Part of a small language model's weights: learned positions, no biases in attention or MLP.
Each number is 128 + 24 x the weight over its row's rms, rounded and kept within 0 to 255. Layers, rows and columns count from 0. Numbers have three digits each. The size before them is the row's rms in percent of the matrix's.

# down: layer 3 MLP down (transposed), 2688x448, rms 0.0739, rows 1750-1849, columns 64-127
# up: layer 3 MLP up, 2688x448, rms 0.0784, rows 1751-1850, columns 64-127
down1750 094:111143154135127117140113144129122115170149155133180166176090099163119172117157098146117141127142110139181146163134127136115118157135130161158119150136130128142118086144164099114101126144106131
up1751 106:109157093108092133103124102161070139181100143138117147117158159185153152130102139087137121103141178069119130146173127124130123134113148134144109146082132131137100136113141159101140150168149141
down1751 091:145101158152139065110170149099138121067163158128110163143121102099091115125127115145118179141117106186124169111081130156187149151176141137100169092166133134118166102119121092146135130107110113
up1752 099:133115121141122110180113158109139127122170168126137131078150123101110096131097116111133136177128106170093098091142166099123119155121095086179108102161137132105106116117115128136097130136124119
down1752 110:115112133151111069143141162097159105130157158123108148088159149110125111125118126172097142170145128148111120122135162116097102135130085167129137073126122163141144151105119104128153130160146107
up1753 109:143167125180109140131162115118131131101119112111109134108122128092155160147116100141083148146161109148111144141113115124137102122142079132120085119163073145096138139165103133113116109152119118
down1753 091:100110102081147087105098111117145096141158134184123114118139150127098095106096161127155131141125144100174119148128119096111160118127185108107152158080203100154133126098121149136137144106132131
up1754 108:140130139121117099155188129129131117169130141118108145166104134139110130126096141135143111082111104205098181125112143106119145110131133107137115150098140138144161158170163165094113130086147159
down1754 099:112141073138132159122134157092121147092121150124110094110137134120131132147145132157134139165132123104173124139090143126122128130162112143109131093153126124138106103084120126133104126153102149
up1755 107:124101135130151159132120134163137134132146096118144095090189112160125117137100112092086150054124056104130141089102134133111150118096175092105151079143117136116104109148140153152122180138113155
down1755 090:153162140109116110146117130082136081099119093133095131159086143120106136104098094138139117181155164115112099112154094118133112113143150132139106152135140101107156122118116107133109100114128095
up1756 095:135150130152114115141152116115148143109155127143176146127111104102117122115097151086111125119121114129161134130120126186112149127148172107131153121137121154172097112148145165123111137126110131
down1756 101:098149132082155103128129095125108171115165144108146155120069117149127151112076138091102119161156116154112098133142117153125118130118136115130124126154101133142152122105118128159109136128135131
up1757 113:130145142137091150108151112111127174157098066112156130165114133125141132136101154115111110115134119095118119091122094074102140096130113134118126161140148161172159116167121100079124142126132136
down1757 121:128147145125106116108137111111138103141145163129094122144093149138134144148122158093139082127139110176095116126123136101101150164112135138140091168123155139140154146184132164112111142161154154
up1758 082:113122152133107076129161117101193072107137137099172125096143108164148152129079107123155128119135145123124119104127137123155126111155118098119156086145115131060127118121173147182142124126145131
down1758 093:100093118112140132195184065129165126112167133093152129111171137151160183143107130160151150156116156130160136126118089156116129142142126110137131113123106137115134115141191121143119128124189157
up1759 112:144135133099187140103124106124158062074129130137101123136117115100069136146181126144129148126125148127122124132149154111082112163118173147158123135123082131164120109122083130142108116136133154
down1759 103:139137131138079136128136113115091158138126173132146098126154118125191077098144108136130134155130113090134095121097118143159126093122122121112132100138140147115146117084156084175180157105121125
up1760 111:103147147126161150139110166185116127157129118139104124144131135145143133143155114119131080140119111108141104125117121089132142125152136133144119132136134113150042113125121165089097106118096147
down1760 098:120127077121123120112136081095146136085136139096150125131110140083114107091117149132134136136151188134121111150146106160118115128104127110090156119124112167141184136126125101121163131126164125
up1761 081:142117118118106126146156126097156111136116137113118095139097108139136139145160148111113124134153130132116111055130132148101136197119128164125145137140133158116083095146118147154107138123100143
down1761 093:172116125125108114189140084064139121143131122125114115123126120119113120109110136134123126109109145109113113114104135130102100132120138165132187135102123171095141063132110129128151107114151126
up1762 095:117155085157078085151150157134153137136143164095104129093130111102092136081120164144108173171097123100149139145137095141117084108140157135131075139130136142129113168124129106115083129108156134
down1762 088:149100139113146151093077144073141094088101165153123129201139133145154100164168100122139077091094124143114093114123132157134114122098133158116179126156115131107165107157137149136163126147112152
up1763 104:127154127128116129127203110120141138101124127104133124154156089098094149173115150111146121110128135121148123144192172170110144087165168140133158141137075115135126127088117125140085117142114166
down1763 105:126123121207112136150095174104122130108136112127151124178106123102128099109110162141163124096129133030112128132159117154121136109139154117114093118151107141142127146107119151150183103122122115
up1764 084:123104137118112153124171124119143139139101136094134135105099102125150157123116135102119113152120122108105079132136115087182111096124136110162112137118109137127133149098121137084070100115149106
down1764 085:157118132128126132159105152144123100112121142163133114144127149158126074129110102121126139094121088133123136111109148136099155142101138154109134084133124110129130134146132183148149157141155127
up1765 120:147121146084104133171192138130126150132137183174113104120117124093181124168117146122152158099140098082117129142139151091138114134124153131113146150142165128120106082172118131165131142154121158
down1765 119:125173159106109125092133117134130160130112122113207128126118088125137125133171133152102088130131181172128103128107155112154101129129158123128108132136119113141136147162086105122151103177143135
up1766 132:150158089095118186109101124162120094119185071127121113162126143123111137120123090092112086150151162150103108103131150122092180149106162122122107050121120107107137161126112101139130178155142123
down1766 109:087101175217151102146141121107145113095113179116149153102158153123136119133135173145139173109116109097127154144145116146168111152124144138108166131142145152130114108123138151138156095099083116
up1767 115:133110120146107157116125134149131118109160141090118102111095125124163127151127143128096107072133112135150127100100128106168141139110151148148149106147108126141139142143157127159125076109147056
down1767 089:131126148099161105125148163142133171142072078152153141125146104151090160123123125151158130123118161109097130117133126141109140104093136103114104135114148115091136118123113110114151133138097182
up1768 097:117123156109140125160115154148167126122097120100137097118123089145104106188135095084130126132146101127135149163132132080114129099124104139115125151133158092101157163107139161155139105129135161
down1768 090:124120121132112128104169089110115134107146146143144157141142179111165136080150127163099101153117173157112124096139142160129141130126165112152148129125129160149104117143157113163123148124105138
up1769 146:175129147125106113153168122141106141141117138142104105132068134115180122137172134118164132092137095158130151128147133112110110123095177156108152145137166066173126112118118096106136142145132132
down1769 142:119111094144115138172104131128122109149106135069136121102170117144153100135106128140158123129173105083117141179140102145117135107139082138109082130120095102171133121110133102160155200039121106
up1770 098:119167127155095068159106103098086110076123177115123155084142097121118138129182105137130117136130108113129121154135176111122160120124149133085082100116133115109108159137108121135153148107180158
down1770 089:149101154103153125093155152179175135121142103129102087141122150126150141128083135107114130120121155140147133122108127156153095137141122134154188154155108144107147101099141145128138112124106105
up1771 101:160135125096144082135151147115108189129116129119106122140164150161132132155105137143106102138123165122183170111096123137170151167122128128148106135096117104113144116131148118077135158091081110
down1771 108:131169163128111108132149158104111155137092082141139155109191177092129127148165117116102115125130139133194123101148151090154139103155129148127111116106150107122120087156074136174169133163084141
up1772 082:132167149197108111130094154127134157133186160129112153122126160130109082119099140151160164123149166113094091176131135158145126131125182092111126157144095114180113116164132121164086148117117127
down1772 088:146108134139133115132126131136109102139133121165113139116100144153127126089111147152183129182131133111099152116130082128157112141125102123160119137147138127141171139091141110153150148155132152
up1773 087:140118090121139120135138102139133142067134122133149141129134134126148140163125133119106123180148139107126098108130136158104126139114155126112110146163125135142121120112094134131167107133096108
down1773 083:137150143155114141109114148102139100161128119112115121138098155081108137093121133132166145089100123152112158125144143088160129112157133124156153070114092121107096118136163135132087128123157162
up1774 084:106102114137094097156133116166157124113089151129187130142089169141113131129166113128137147104112095139069108155120126096075118147131126091129137148137131136172099112157136108099130115155127157
down1774 090:145150129105132129107113129125084095152126121159121126094151140115110089115108120108072126154169159150136134126164153138136139112124163093095136137153101158121131082128143138125151111115082111
up1775 104:144139091122170163142128114105110126142119077140155099156143151117130088121150084108125148190134184117141145119122119089145093106145173190100110137143162105131089118129138161136125145106137145
down1775 103:131120132139158123131112110121130140109099175124140111113134126110130125144090161157123128066091136171101171148168097154112116145083090086162158163125137115146107163171176119147162102111138117
up1776 089:128103097105161120104103091137096131139126133129167127062127117128133141096099135085118110125143153120150114105119164100157127099121165161108126106103131094102127090104158106082118125134150130
down1776 100:147106081091145086124131144116118165150089149132145092074163132153139115128106106110208082111136122121142105108133198125156158118137103156085163113100098133130120109107130116108109127084104110
up1777 093:089104156146157140146101121112121144132108129175125145096123131112151116110159130105110119088127143098116146127073112142131087158142120116128085143128105099129169118127135100143145123152116102
down1777 104:102120130146142150169095108119107127146122118082124134122113137123137101113170138123148132121104142093109126110105138125142078141156123101095153153120084127155104118131133139179154059140125125
up1778 096:134106113143117125139149127136117107110154087087127144195151103115121153159141109122149145152134152175126120117135126127108123093121129157085104086158088092123128136126166109135109133092124091
down1778 108:089124132135135147131153135107146131125143149101140141122156121109103121134117133148147142097153126111142136144121126141105122128156131193116147100079144140147156126179171129124172145103102119
up1779 091:126091133143135167191150090119147175110165119108146133101096113136123117111099106112120148103178149130104134096155163122132151117129127139131120135116114120122117145151083145133116127099127097
down1779 096:116142114117122100105108134167138114128097176132154100146148112114116118135169130147147146130109146142191150135101123100141097108127121159141147140148140129110145143119177138128166102150132124
up1780 081:134149153131119147054129115119128153111116106137147122061133115093123138130156110139129116152177133111125159181148111122136090117163141095091131157175141117154125113140150155136161088117121145
down1780 091:178124150126103137116117164127113127120090180083119095120102116123109114122105123105146126170142133144099149117156149100116102114158134117139092163127094114147130095121125157144156124112163128
up1781 083:146127144156142141147115141140091143070133093097127150172116113131136151088154136103114171111142143166092155160140128162140157140107126103148133115136141086162119129105126155114134181139105130
down1781 084:151113111115118076123119146124103112150145096106103159131129122118125107120101094124154176154101097144148126120161138128174137087082140106147099150088117128105127130143157060130108097117129131
up1782 099:135124100137100119128137116095123132105122101143088139112120124118109159089140146116138136108131124135113138120134158148135121125131103101118091109153171133134130075093157157126113139109101150
down1782 114:123129134146148179088151132116124097103124096150090141098159122137092141133127109147093100119123102121144116158152148110126140169131092115104121077133125120110115098131113113135136145120107123
up1783 107:116109101141139104106102114106117120118156127113142159136092130113137120142142141171123127161108161140153120147106105175128133178121090127098124146151137169140130121148142144149123067117153157
down1783 094:136134102120133143154138140156173105114098124129106099145157126136122118100078107124153112120112108127112129128150162087138139069136162144133152124074137094126122127129122107113179207111132149
up1784 091:127114139110088130133116115128161116120152087150158138131124128085070113112104119128090116139116153141114122136086117134131142103109153099143135130120168163159103131130118141129139117085119152
down1784 096:113080092117101136155077115127101118098123115117143109099123122130135104140125144125152093114129117112126115138129114116173134183087141107128135117117171144128171140100173131099149132136164144
up1785 112:143114093131119168127112176140136185150156144122164143153115124132204132101162111150110133124125140113119121138147167113111132135107141130113170115141124102145089148120126131122144132149146117
down1785 098:155163167139141114119130131122094119118096098110087141126096133126098142169105137136166143130117104160142106146156149134123136128159143124113084148146123139126091109119152105094115125142113111
up1786 105:089175158091064181163089111153159162144161129115137145139102130124157098088130125089125090108146148132154124130105105128119149083154095132102176136123105102148127127150159107119117159119149143
down1786 090:148067105140149124091188120139107113137097120171105101125141167111148152157156143165118138147112095163098143130117123111140117134112140115102099137124137141125129137121103139143141094107114109
up1787 111:173155113150114096123136076122100120094136096139127093101110107125138163147102104082127117120159136113103114156132154082121131131135143126079150135129089128077113114104136156146131133108143150
down1787 120:124095098103116116115134133124106111156143104133164111145130080148153085142127115175151143088114147131147138115131102122118093156123113143122107108145154098118148141144120138145138110121134123
up1788 098:138130117126141086123116097131120099135162142134098085089135106097092131109158156086152107137157171146094136123136128147141159157102121156099093100090089142139123146145117131124116088147111148
down1788 104:121141137133087192099133139122134124125144101116131163090169126110137154102090114111140129154138125143082132159066155097141133179106131117075120162110126135160111151100160158107115094127130120
up1789 099:156120143114150115124140133160157102120170110150110113154100167111127146157151131142122098168126140120147126123111160124093151138136134132128170121109149127131104158130160127105148087139131171
down1789 107:120132121117177145138128109188145146110181094147147075125093132127107143104154119143115127134133121144103116137096145113103180102159097135080171147121153120105131192147152111122126097119111132
up1790 113:122124155120112121113085155163157141168131092083142139123143115177111149117106091091087107141195161070107108143128150163104134086132131131162145136110100142166142153108116112150130146139135146
down1790 089:139116132130141145153185138111130118108122169155098148131119140104171100146123125172177143120091126158149126146116127123114143151151100120129129119144142115111125108121150085083056120120107108
up1791 076:183151166119133105130175106165085116154154115132102185182136113124134146130143115144103169134156121129069135117135154109142122130127119119131152132134076156121151100136145086113109111135118130
down1791 087:119131083130109153143162108119099106140149126131149112115152136118124140119109163124203108077113145126129130102113096134129099122124102135127093155133125136128081093157167115131135160159151095
up1792 084:127135130145162116094143119140138094119108086118123141160136101085120090142151150145139067153108168164108065119151113125117108125128131161156117122131113113094163134149178141112115095103165133
down1792 093:111154115148163139112097112145175101099146132081128133106118084071107173146077154091135121100145138163082114125135102150132165102137166139145128140136126101114133185152123103124125136133119154
up1793 104:181095130146149065150098136117136124133116109071152123124095139152100130129127132122096145105145136128153141147115146121121161076130105161150119149096089093100119121140123152123177159137133124
down1793 094:099121151105141133072174137111148138100140111128131157155186094112124125096158117138143069145126138133121107126111113109165115173120140127099171112136174137141154107097111122169082117159105152
up1794 083:114132155107158169120152125107138134113136137119112134141146115142111135140154134130114132150122129154144120062109150113147079086133124179149098125119107153081180161153107170136173137141131106
down1794 088:113130132148119101101132110156092120152148116148118128113150113098156081119163156127131140132178159133151159098135083103194127163112144098163115108156140113161058152094136097139098139124094095
up1795 092:102118114163141137130110152152127154113105118166115074112117102157174126104115127120149113096106154155102117163098143107119123118145120138162147107148112113129096171142094071138074069126139141
down1795 102:084094120147143091108122109169165181110092140142107087130142166135119125135106136209124138119110116194098116132128111166123168126137106145128153113154092134119133204139121133142089116095145164
up1796 096:105115112144100130104175117108147113122152136118093123106183119116110117135132075108117154140165102135163170146130125131111158150122135147124146136082080141139091167105147140127140119081147148
down1796 097:148138146123101149165102108103112163128113123145171157132112142130151156128152128106119122106137134137123112078136088141163153123129127090121142109157160110101123117132115119111096158148115089
up1797 104:121134131135133075132189094172141119107131107126118108099147133127149129136112148129131124118164123101101105111125167092109107159177129135166169142121123117106141129124131118164117089138083148
down1797 114:141124075111147097082135107132137122135147120144155100118149146104119131127128140147112137133137126053058116160120174118093114137193121118169125136101126147090125105127148100154142153145104133
up1798 087:130131137126144147152146186115132154119134075149159127117149149142126170148122119114086135123107136117112134161139113140116105166147115126150133098149096144112135156127127107154092121140138158
down1798 089:120122101127089084121149133138119139094121149134117110166103114151120106111141132136127091161159107117125135126159102108138181073080103158137095149145128102127110118093117126111137134113138117
up1799 084:105148154126159148175156138167145167152136109126132153115148111099120085166156104177121124198102120126119139123120100121132116122148150127171118106108105080081175165120092143116100134134097093
down1799 096:119126151127140097136099128148109121124159098100149119103121151142124144127136134132117134118149118145099120144119139120122118150154100119114099151156079144146159164116143109088101125147128156
up1800 096:132148121112122110154112161129105092127128159173098107134107132144163153130131098120124160087134167128114138107122095110109126098069133133130119159093138186115126110103105138099145164103141135
down1800 101:158087131115116131070115088132088099123148149129131111156128178154150142147107121092101141138128118113109144122131157151157127126094082104131111121107123153133082148140134130121136170113113080
up1801 103:119146095159074102135155121102147104114182162132135079128115111166130099118107149151131141127094130129136135176115124104133114149132094166093104130128139078120131161141074136133120199105109161
down1801 090:131138145144165113158101132154112123138112082127124176100146125104127170151158121093129138113144104124118144130166119166139136124091168099128161136161134172144122102105157152103133086144130076
up1802 108:106076106191130116121109129147103090099130148128127133150105099121131167141121137132130125135134099137151155139123094158157130143122121146129102147118180128144151128162155128093113108109110100
down1802 122:118110140174117112189099125137085114101090126119123162144105114147127146169103157142146145103151120094138129079153090154144132144100104155129105115161167133192082084131136121142102088099096091
up1803 076:131124111119148161130137117099108117127116071112136158151121094138128108184089101106133124175131126135145133160136162163162167102113123144135086103124114151100136132126095087099123145123154132
down1803 087:114110085122150123174126143113119117142150088095085095163124061074162073155080065093120127163053100143120151130103142128141146108109161161149104111109138124143112058145101090114125134125140117
up1804 087:101081113096078096119136128135144156163129119112113148073166149129154121159141149106069089075110143154150160087097125120117123150115170108090125110126144146163135139134156169130114120111106153
down1804 103:103117116114111161132117138154112091110105161109137126106161149126120140173141121140109095092130119139126156119106136107119125159103155086078156128122171142146128125158112169114163112094123135
up1805 098:149087102137154112110123105136106143155155127101155101116126113162147139131143106119154115068132148079112135149119123141100136135158100092128145129075069118102153164121114122129133142133128121
down1805 090:107150130151105126152113123134137099087114115169124133099099116103131116107102117127136126155114093126156144138139118117123113122133097150099148120156157155146110096094169131129112121120151158
up1806 081:127173114102096156171146167121151113130130151122097144087135156135122141112118092095144127143119130127148115129180105118119144097147089118165139173156181119142076149116124103104119097152100145
down1806 104:148157125113138148192156137123121125100137105105101137117148151094093139127131101096141139152125123107140153109164098120125178123132117108183094130098176145120105130147119128115111137172107114
up1807 104:136140124127140125104173167120114169185114105146116140128177162150110142145141159126087136112099121105053137154102133135109097150093158136123095124149084099108141130089116109128132178181135127
down1807 088:156136085153143121118086117108093105084135175099115125127093106103098119137152059114147139131148116148194092142131147141147125125128085119131169120094153131167095145162187130112138128114108132
up1808 129:155143152155130114107119151131125107147104116145106119127077105165130128137135171078095121101116121148156119136147166160090128119164139137119120095103135088131163160145152160128101156160154135
down1808 097:111146117118125140152156101146123163112161137104155123113169146120119104104133077178157125167154149145117173144090099103163123137096126138106114137149132156131114115129097120138161103100107121
up1809 077:160133120062087147081126176171154149160075111109117179136112114114099133156125128098108122152159130111142108090132102135135128101113159119085150126157134113139125143127145115113114101111134152
down1809 090:099116144124102175106147150185124149158159128121120104079151114132094085122132124099131141175097105107126134128138117125149096113126137128128169087138159094141093121141167162109186135093139171
up1810 115:104135084146119127101136166148147128152134139127151124127114124145165135123122148109095121108164124147117133143111140151111089134132163152132146138184146096179102154120167115114155104053128168
down1810 119:136178123118099111100123140142096123143113117091135147087121169126144122119112107134122110103138099129144131092146128118125150148134091135139143110096092126094138075156142098132138141090127118
up1811 113:133104146128149152147122091099157106107126113131152134088144129128139162133077145115111117156147131167131117140084121127129153121128111112140115097134107156143093141123114115150117120092100130
down1811 114:103093131128116118086133129132103124122145099082166083131129120138154124090135140093153131164145124124133129126127134102101115155119115127142128122095108160169140162089187039113131134153155119
up1812 100:113114151154133137152133106145135063129126134129085140143171120099137097102140104114099101146153108121139125119135141113112127105111106119093092173126148116110132127105092110095113077161145147
down1812 126:124078167142124122142117098121141079133117099143073120149122102142134081090135090132124098130128094115132131129148158161131151104143092089110113155136156099141130117129127122115138105142153159
up1813 090:148126155132122107151116134142142122175102088123098141118121119113182111120140126099113098150161126168132127153091101117110115116143143102122097112121162135159130124146120115145089132141133133
down1813 096:110095122164146106104167157141128111103158147093151140105121127167142123180174138127160122123123148084158163131135143106066122113115112102143165107098135094123130119140110126151151118110112165
up1814 107:105167180140087140135117148133107121122105110119169109130176126155120167117139129138091112121141116121108156153059171059106140112128122138121111115143155131108111148133116118122162142113156109
down1814 116:131158127145109129131135153176143166117103169135133110119133110181124092133179116137122122136139140132099134166066121116127160144158133124112103140145131104137111124138103136135133112136135147
up1815 103:105105141127114183121081140087150104141144139160072166132156111128150159142072107098129127124125135085080143126154156134123106133097116137150144103089148103112124135126112119120115147109152119
down1815 114:154141165086109147144111125132068109139136125126125185142138111108139147151116136107173085135142157099155170139073119119152119189114113158154119154128119082141116130124101134127156132110182140
up1816 074:155129131137152143095134183123088115136159127115149134119112114150139100140121157117135120072107156139114166095135119130135149186149124107147083106078103136111153093125124158125128129131112109
down1816 091:149114108149142127110147175146135136116144106131149147124114143135124126083133155103145145098118150150149146120138128087142171131152137146142116079108102114124175104120144146121168130137095111
up1817 082:174134164117137132141113102144118122171115183160125121101130152152124119128167107129133097154141126107140139104089111140116153108116166109175152131114187118079136139145133137117150178140126130
down1817 087:106170191142083134068177129105126154121090095144129124110123136139106162166135107134103132158134169118102107127136165115052096153134168164136110163128108125136125148113117154117152144108167121
up1818 094:142102128127132112110063150126134173136105112178121128132118147103100131123151119119141122140110129071158099163088112153083130085136097161142097152133115123110112106099202176136170132128142192
down1818 087:112145128140097136140167111140109085110140155095152122103160110152124139156144143146122105151156099137093175083133131126144111153129148103130167106129130134161118129133068098144087131137097073
up1819 121:126091137127123142126077117096109124124139140121115147092166124155083177148149177169145110114138116160109110133126130158106154125112098125107156084112121116129118098141153116156133128112124121
down1819 095:158153149119127110138177122133144115134160082143152097163124155135147087127121083095131133152126143109163132139122145112158099141134151148142098126120115143118150161119100162097111115138131111
up1820 102:144118154151074124124102144140085130138154114130136141127144153118103125111149116128113160107113119103127105117097151117086129126098132141135137107116146147135086112126124102095167144125099151
down1820 106:116155134102152129153119154078132150136126117120070132120107142127161089108089148178100125113104123133161125097124134110113100136155170112163112154118114160102140081132098135152149127115137103
up1821 110:111145144098157134149117129120109142140138110142142128173164132130121119141116092133123103136162121096156088132116115170162121113141107178173125140126171137149140114139133141141161161133107147
down1821 116:109128114130116144172171118161145129093178142121114130140129104116135147125128150164110184110101096133091093186179105133117114148167111153131099118137125123160130162143122159096114141150170186
up1822 100:102136133130098114142155134114130116138154148118155089129151149076150167114172104138094142125124147192149117161125195121101109153132128111132084122165157112113142135136141151168102184103145172
down1822 101:117177118111138124155140127081077118130142107131121122146137120139114129140097108086105116114144080128147159139100109139154127123159162161100135105123114112151159162100162115110120131166145129
up1823 125:128143137105138145141147131172161115155151140156084122147130170169110177130119097103132083144134118130132134151085131163127131136164122148147160140156132147122113131105134159093117115121107121
down1823 093:127119127136145122108105127095102150129108104120179135117122069104159085126130154161122169110118124129152105133150147117123079151112117091131093133112141114150141145149124109159146157142152124
up1824 089:133114160099094128092179116163104135125107110102122139157105119117108145124159143102101141160135124135102116130146121145106153121135135143157177166156136132148134153094109154177107120122111146
down1824 092:114147120117157079180128134137116112162106099107146118149127096122117084124126112120147115117138110113153133095143171162144143105144097141155134121113143127137119165121109109119146056103123126
up1825 095:107089092179117141147114131141121122097136123167213121138148111099166080125144109112140136074155155185080146104146104119124148124121089128124110068096183134136093135046187134138097144124121122
down1825 092:189164139111106100137094124158132098141112111101000129135086123134107177155087137113123111167117110109151130138108135141134110101136155122135113160135125103066160140195132137142151122128133132
up1826 075:159131113092147115144159132137125190172097135146118123079162141135137139156122094127088119098135111136112149139123165163130110151131113074111160169136133079116132127132125072129117133117198164
down1826 084:152133121154108136106128055123142155129131102123117135090115147150117125162101117150135124077132145129135088133109198125121094106097127115137192124145104118099132115140173103137116149130141154
up1827 086:154136106144099161150149110110133160112124126154062111089147168138138148087132182133137151123103134134110115114113136149110113141129132104085118099148113147106114144144151088179145109121138123
down1827 087:097104147124106116133100112145110100126175124165148108184114103145113131190138122142121094089106138101148078110160132130090170098131134131132181167110124116123130140092065161078110126124108103
up1828 080:134103137135123157182128138101094116144133164142140139126121156153129119114122111105118132146144134141080119127134127158152146111106151127112114161139135106133098142128083143109109151141147160
down1828 094:103148151182128107148083159102129094119145162086123152118125150111131120100141094088121139139134118149081134140125112142148117096091161112123120126136110128144140137115082091088108173137132126
up1829 101:096104101150133171143128150151090136117135123101145142110130142079171091112078158106105125164070114077086149110095121161107119093111144148161130162113106156141145125123132104141141107146161121
down1829 086:162160161113119106117143095132156146154144121132118148137159111160125190134160115164145139108203155194140093123140162108153094136124112109096119087143161142114104115159100155148123133127080101
up1830 100:177134090074121155116141157118137140117090084082125109130170103136198129162077169164114171143115100094132145142103141110147145129104120158112104139140147118113156134111121118148126137112126130
down1830 096:097083152152099118124135144138159090142165195143123124156132139168086117110149112098111133124155140170091100159132128129130133120158143090144178096134099148147150146143134091119127097121127066
up1831 094:132123169132132118118154165106123121113117149156098121134147120144114120111128099120110090115119154110134143102122192132143117150111143113167117153106093129146138102137155102148126074085103160
down1831 110:148094132096129143117150135099151121168128149155098113117161160102150169104111101140087144131128144140113139085126163130125158136111117152152113133128102163129157104145118120146125104157127150
up1832 129:146108107164147121123127125121136159145130094136122157119137101099127139124150112120127113144104131135139141132139162089154121168123131176127102112095125128132159107132100102118153121098146135
down1832 097:104150139125093119135152128145104148138128141130099100125129145115118134144133135128134173099137123129102135119137080153111148067132113099140128109139144120146091174102155159108072133172138116
up1833 092:125125154135121111116161112128099078093139159117122120151131083124155110137091168135107139142070181122108149113139120100134169140073124125150143105142102143067114148129089097132135132110104166
down1833 098:119156074069155129119153120122154107146113114124188137145169120130155144172112112097146138160131138147126104146120149165140105146183077153130133134123113102107120111131134121121105129171148105
up1834 094:123138115112119116077121122115146139154148097142106170115094152135139127146117072106166095106102171141144137123122167145105122118106125127128105082082138114144125139090130167108116135111134121
down1834 092:095119159126134102150141160140112129143076165125151128097120104174126140113149145104128149133172066120101078175141098102153146143171092104145174108131117127152141109164132109188124145136107146
up1835 100:158136171162127104135100108173121103140159154127114104105109118125111166130108137092124092140147142117132122163105109133138108128147116122145159099153125110131117114141121150150102118152139143
down1835 109:137085145152089139124152102144110099139121124177096093112135125112118161137144166088114099109151106074148155143071118162129134128101116141127134141108125105167094118164041109134130125112118134
up1836 090:097133074123140125124128145156144157158148111097152116121119123093173106065132113145170134099119101129134157134133154072107114138131137145141130166153118114182132111139141118096131111126080121
down1836 106:133141163142138149130086166078160166136122108139120129100133166112146126118127112134116122126111134126134159146124100147156124098145135129117118132170096111173134132132132144165175112095091147
up1837 109:167116143114120146101074118145125159129132105102117113077135137116120144141148176081093110113116132121127133129136127150114143120175122114124088089122114121093176138097143132149124129094139140
down1837 090:063112105153127133132172125113161100173132177173180168140118109143105141102133095181156126114140109124111144145122130106147140143083112148157181128160131133196089110136126093124129099150123113
up1838 110:144110166101134152190122108116112136131122137120134119128139133115117085137128124108118104115121145116138170148162134121157102130129136123109094096160149143102116086149123155175132082130113152
down1838 117:175114117112150143141083122160134139098119171149110141129124096143094131095147180099123161147111157138131136118092161051129157121102134075090113140104161092100122105135113117158095131116099155
up1839 083:110115131111103128153154140140169134127139139109115147104147111095182147111122149104145085130143176151114122139149163115118135142134145139129082130129086132151153134123138130146134141129094106
down1839 100:128121135107124129124094131170170134108146153119136173098119126116200120097113143133131105107145149153142145110151140131130130154157149150133090122145136154125163125120125123135150157093089102
up1840 079:154087141135119110094156136152135139172131125159138095135114113126130117120143141116074080119103134160113149103087159133115119114151094138105139093165093097107104159137146127103121116121132156
down1840 095:126132139125133126066133152162115140165084103158144113155113177111116086150128139119148110097118122116130108105120127131102152139101098104091102172145164133109113157139148117138164122158120135
up1841 103:152141143084150167154150122113107129157163130134095146128156141137105122122148142150096098084126128128119106136127100128133163131177117142122112098105117124121095135111074086105087139139120142
down1841 096:177134118145077090106099154140089135126080122142151147120100127147179141111128117094169140130128118080116124156149170130098122111095104119122130120167119112101132120153156161111129126141130146
up1842 089:111096107148120131140077091118164092117115117135136148147109104124113159122126138162131104147138126170111126135136076121155146169152116179168080131141174123110098137080101122145103142138120101
down1842 096:139136136152145136139077143119180074130160123087122147159135134158118164158122146167152124132129110143147089141077091113149104152136116122062133142125094150118125140124139092175111135161118123
up1843 111:084120156115145113113114081141147132129160089126112123127154147108057147125126118113129117125134086122135159133118106138085130105138132119149100109163119151119177122124139141084127140142139163
down1843 093:162133085121119138144134168125104119120081128147141109108128131142154123108119137152127132129111165120127094100123118136151112146131116134130115159083134096131102101124117112166112123094110083
up1844 098:187137071118118150139111119105127129101136099160131095104155092143111098130126125133113143165132148102141118127140126139159143117165093137128117125150155139109107108115119166160120135164134109
down1844 092:099123171113110134113174117171116170115149117133115172141153172146122170134145154126114103138118140137139108149134093136108120125111144128184152131137130099125159125137176140106156103134118161
up1845 119:099141119124130116112147130119134132144110131125122147172105176141112141128141081113094127106125139126106105112148102156149140103174170111110152116099103123140142121115121126101129152142098175
down1845 089:160128129120128131141103147143103129124143141143119129094160096149128110098129142130175136133115139103133133171115118128124108174103078124126118131132154140122085120154135133137134084091145100
up1846 064:097155119117099154117145148158092116100105167103161152138135112137171113155111120121110150147139090150084158099136154106082135082127115139149078082113146138128119164102106105115136133095151109
down1846 079:091108119132107106095153149135113098087151132144116114077122115124131184128108097135130161130131109140098135146091127144169173144103128122141111113095133164142096132131155115119108137133150145
up1847 118:120127141104115105148164102145122090152157136108123156113115123104099161155175105146136143133074115155122125144136143121154081133129118116153115091150185129112123142110149091143149103151131116
down1847 128:127108179141123141132152087137180120116156103086119140122123101119099124125156090145121145133124168120122153148183143096085122144125178092128108094140180119163144125139148125098123105161139123
up1848 100:173123171083162132112139121048144103148149103121126114109121161112157152155091142129115073174127126142136121124130168165140150096164078121124104134113182126099165137135107151105155160126118105
down1848 091:126148115172119122182094146194112192130107166112133158100156096145090075109140101114148186130109162115152162092157072128099150131092148107131184118117083105119098110139125123137082109099123097
up1849 111:147122175121152102135106125120110105119130133059118173146149110116128133130101125158088116130140153098108138077148141142106105137128080124151143158112100135115128107140124128147106092118117137
down1849 105:159068111101123141137152108137126124145123131106110095118139128108141120152149126102132113139108131086144134147124142126125140103104139162119107123124122132147146107126091123129157141145121091
up1850 099:099119105110152121162145092078125086127132104136146118119109087089114158136089178135098122139086146161099103162087166122136111127116143172122147111154107134131142125125181136179142133124099123